Weights of a small transformer language model.
Size: width 128, 6.69M parameters.
Architecture: paired heads, exclusive self-attention.
Training: a variant of Adam for these matrices, 110M tokens.
Each number is 500 + 40 x the weight over its row's rms, rounded and kept within 0 to 999. Layers, rows and columns count from 0. Numbers have three digits each. The size before them is the row's rms in percent of the matrix's.

# up: layer 7 MLP up, 512x128, rms 0.151, rows 481-511, columns 0-63
# down: layer 7 MLP down (transposed), 512x128, rms 0.14, rows 481-511, columns 0-63
up481 101:505514475505552495515455524487474421492579498544515562606507528489569508445512463539452516562518494514530461508465502470420509458550516511522498589511497519502573536491462548484485427595569514
down481 102:435546483490552535346502544488494512540472478532446501411438541466490461449547504488512513526525609524471542553456469447553527488440479517556537444460553522460519521454484508525545490493478509
up482 100:545468530438453456528524499496442524572547453519514513518558460493496480510523562577503489504542514472493475490559477467409507466580480500488469450487518469418531482460507485528429544523504500
down482 110:500486538503570497494473400572477560600546470419539428474466499484499596508560541521502585484442474457493465522468509456458454507475553528470438498442488559499555442499442510534479565512532487
up483 098:471553490527515496506443522528502534540559498529507556506605487496477484415491499529538531512473539449424523583512458497484532461511471481502464553494482426538505538415425524491529535517553465
down483 098:504461466492563492503508571495449476541482483483494524509487535464529418507529540524512452539474548547571530504538442458494553492496458517487467487451462515594552502553539474404545490516385486
up484 091:525457483462464482481460427442497487549470505491535522489525473524503478528507534542550491445589477441500522494582516503459529461446442515492390516464552481525484411467480457500511486531541457
down484 092:457542507467509464531488490514502544474562535581451534503548543461494539458571531504519444525564565517515500468533517523506534421523511533475506436522481480399443487453448435448460524434523446
up485 096:471574545477534518513476529482529504477497529514473500489552484514473560407552469459484451429532510482507486552549499496487548503443451496544430442481505484519528487469354537571552479502455493
down485 096:462467476542429450505459555536489487497484503546522488504526441539567517472525524510443499491450562506425482526487435529498543404487448546531540513479512506552488521541517508550504561378487423
up486 084:515477456493483549511495515553513463499569511401500484490566489473520434414494479548498457478501528475492540467523432461472527494536512508470386504518503477530525556459468515485522535539577507
down486 098:546453515449547549479498421549510517488493464488515433503502471425504442517481515531490555474462567497503478459555473525498505443439520507493504548468515511537520471582562481488538548524403503
up487 096:546552500482583467457466486551483461456449496517480426486514521528573501500532429440451468504521436494538505545521422539506570513465509565545449451511604548422521524440477464539476481518491527
down487 093:468484491494475525509440483525547504539525420487556489497531539481500538516554539536498617522477525417485506571511486485517428535554582477539513485453446543534515516508515431478480452374587487
up488 117:511542535445459441478488449525495515475521518434458497494533486542522479473506478522435504442520442492485456459521554614475531503478455548503458485511568485494481563469488501545513451514504511
down488 107:524460532493562515496505479615551480523434433466530427487499512502502442480504503516587585525534472480524419456501547434477455516488512479493485477509491559574494488541476517479453499494496540
up489 086:513566516479506513526553497554476431488542532488466520420490513447496521474517518431472429414543451445455523487515481532497523443430500494532506473508503410492478517501448523549450602506556428
down489 096:505480511465519511494490404444484504484462508478499544534469471519537501530433480513445520526459538519516481492532521530551485570546478530498536489542522568398483465481433572488542450410496481
up490 114:474487496507477453441499560477513510460504430431546486514548528527517564497569503468561549484495504482464592488427458462528492526528469521477545520521537534488488445447440568517490514512528525
down490 105:519432489483549448466427491414476469506458524485509477525484430513492455504472531503507530561533536492486502485489498540561428511557486481594453514478556494503492568462537492484473495499462489
up491 118:501492451443403485461492476459422490435517477431505518497555513436458524520554495465497525491557478500542437422497482505486567529599472494504542446528500536472534493450445446507512550525453537
down491 118:529481494528518560506461421477442460454461462509473505490528520516556439522545426472495500469463511453469593543489492474484493584522524540509485473514552482459489513515491562478531493420518588
up492 101:464575499451433510458493504447496539424545504455527483501470483495516471516495514551438535525482531528543455506553483524401537425475461521458455534525564521492452498477476547528540479490539495
down492 103:522516508463461518500548511431455528467449535477525437515509431502458418520402486508455459507493495480524417495522476527492481503490503512489514544482492477571470525549568535527474485515534461
up493 112:522498468528517512551525490560428496515543496536552547478543491542538490485511491524581474494464433485494508511506468492496490521544505482489374502491486457522540457417474540470541576502549489
down493 116:529500457477474517509455500529533493445459515542558488496493422520605484486534475420516469474425517561548493511440497417526547479510481498478461533548494552487586482543505472518518525543516443
up494 101:525467486513453447536442409457482493465495495501506519541470479481475553525529416534564423496541551527452436487524565536470469484417462532454431482485565488525457534505524484548446476521511530
down494 100:444488542485544577466461526541540531524420602567527433469462504528503507411471503555454526502503555538573525587430505502534547457519499504451484501493435497512555485482422508416518461478499449
up495 101:493482476455541454467475459462449512495554502542473493551468470501443566512561415518551539468469545540496434597526488442585474500474536508506530520520430461503521461498420478510458564586442527
down495 104:517495542464505507491480470488457480476482569531580534464544484515566571457465503419381500503504529521516477501463525450537411537510492446429459499502478537492573515541444512510463515493436528
up496 102:560488501505521519451475445451447468445523501503461503502472502443522479480506490532498493462527499562470485507506531489489468514493530476517441542526572455472529524490501445563502486507510536
down496 098:517518493504481539535480474487437510530393478473596443485517508582454537541563474447529534544453479526526423479508527559486468502572540492502511541506434548508518485505471461463507479443445459
up497 132:524473547479417491564464511515591483436505522486524484570580518522474525456554489492534448519521536432508517472541553475491555497494517537509434400546500504444488533466462460494455527502463514
down497 125:483451569460521482466516519466518549538519588578523481464531475606482502421522551444510505526446470504448525468532481533496501548560498537525530475511481542587499508518552444509442522464509496
up498 109:465487435545486561544555500571534540572479489534409574475601545522510534517501466461532480527539467527482491541455459419480457448556475494493553488508478481501530493535375517504535528535519451
down498 112:478519484467453507495495537576491518555510492472486550479515564513585566480570470462519523543503484504558399570442473523505516523534450492485526546598516516530512574545468489565420502491510492
up499 106:532502524431478501514492531482522543537493537514489500426544482521557507510525535481434471485543481457519516508519555499437541458516450551476486414512524492471511499511498437517415444539446511
down499 110:524427523548506468491492439575515545497588480500519503483457427509482499486526479577530501533392547553451528493417475562566439518487540457496562454512456539504511450540473486523528546486498553
up500 068:452569524496504540529502546550490497528526528562419496490493482558458447505474491439488440479515439481489508551480489478486585483429495485556445493475450491495569535467478537551542558540507505
down500 081:531532477506493518551486430436493503491553474471469632509548555451537542456509505470451500519524488521449488482534537558507507501546464481560515439562559513429466513476466460513476491483489475
up501 104:498557440457465509507493516487518513516515499552545545624610569446494485464471455536502521588488523501493413523483490454421465474526468530460487564481493565537542490479496496517499457568511526
down501 107:517506514482586465424485530501490503540510526465440521491465521497448485472551498540531542514530577550578475547458486435539522448505487456499542410560518515510516518512466543465554486500480500
up502 138:518514470505407376465470476446542490487555479465563557509505517400478458430496473519434474574546532494423515474541488526430556421493467553482477528494532421536480489439510536551440453512489534
down502 133:492459498467565499536590529471498477497497492487528429445609435516460460557477536437378515478516496525500501446519521528509488526541556484491444499441522515481494518503558498506492520569474529
up503 106:505509533469550532528472543476549481464483477526588473494529569451442490468516419471497522538512472426484464527518497508512529500429514538519466432568532540472471575534399490458423469494484514
down503 105:541400500479417516563497462544504496509432463548560553505477513529554534513551535515493515517480540467436467488481552462405482560496485557537517462484470570490523485537552448429473496499465551
up504 131:510476543459475567522430491556525459507485456438571473446539448528473463481491517462548507489501517492524514488510495520421485522519451537485520460474523446546442518478489522519566549528488488
down504 120:545465451461544545484559473507486594509505547525519464475528447528534488472487505484468487419476494502572529508558546471496467448546479525423563551499506558544463512455565465422444562480476382
up505 113:514462457524471504547443528524525463478490473474500521586609488531465477436498460524532504535496504486484518493528426482512494494543420502475513458462479455492496612511442525470538562529570523
down505 113:498445498539531530516482443595488529550470485483487477472523459420478455551449514472505521487459529506493535412519439503556515471516523498489520566474476491488577524546516526475534529482482435
up506 108:547525413547533522481509482512451483480592502432545574552504591467466480467457501549511514471531462516496512461464503513490490449518508478427535583521530563516520458503481501525530521515527467
down506 108:510432501528511451497490486570540545531439523544477504426493498559459568512528519558522524505530539553457532543453467481530566430476476481482460477536513525568471508540506473449419518542517491
up507 108:475475491520517423503422424487479477459476510516590546514512490539523500531523479541505476517514499461505477552583486460461604470496507515472459501506490423501569446462482479428487426539517474
down507 102:453561530538506506446508491444507524526569527526529434527466531545573644498507560519512561577507542534474452469527494517520482509419475468502494478471497481439504428481446514522546443474558571
up508 025:517558554510477498517469470544528460510568458462569540524538540516439567474533448511485509543489537443439538502507510499462502495539556501465419482497520536511487501482424525514500479595461530
down508 027:528507491593502439517454525498517450429558547510512599541530536452494477420467416519514454528502536484482521480497454505496519491544502502472565473498497458425465497527448552469571508410458491
up509 108:497550510514411531547448491493486576502469480481561525448580532523584532544494450439423464474550403445535501480492557448458544513461485560531496436528484508522599492513511513497418504512519504
down509 110:504476482473483451536430465452562478512467542432538445460547434566504472484468586495433541461480501578436500495491534556529526486476446532433474487502509490524458476515493452516458423579540524
up510 102:539516537522489494521443535460441466425533485467523503554507522482483521555479469555475521514542449497536507458530534471487518522497541493472329497494483479482568511441456432480534495496456525
down510 097:487469500547435494449543426457477510430502501464496518502520465519499478545433467470539510491492534520416532417484480608528497478420482496474471420522466500482487542512489470494557455475550498
up511 095:577480509451463453501533494489513529507508492496486502506486507508538540514547529527434479424528507479463546498558458558443535398506454538425453458500629484534465483536508449506489493493498475
down511 098:493463601514498531530500428531536550478523496526542540455475485513503463428425508520529492526392501499525490500439506552508470483464565511577532497513460505581483456507424492519516514440502525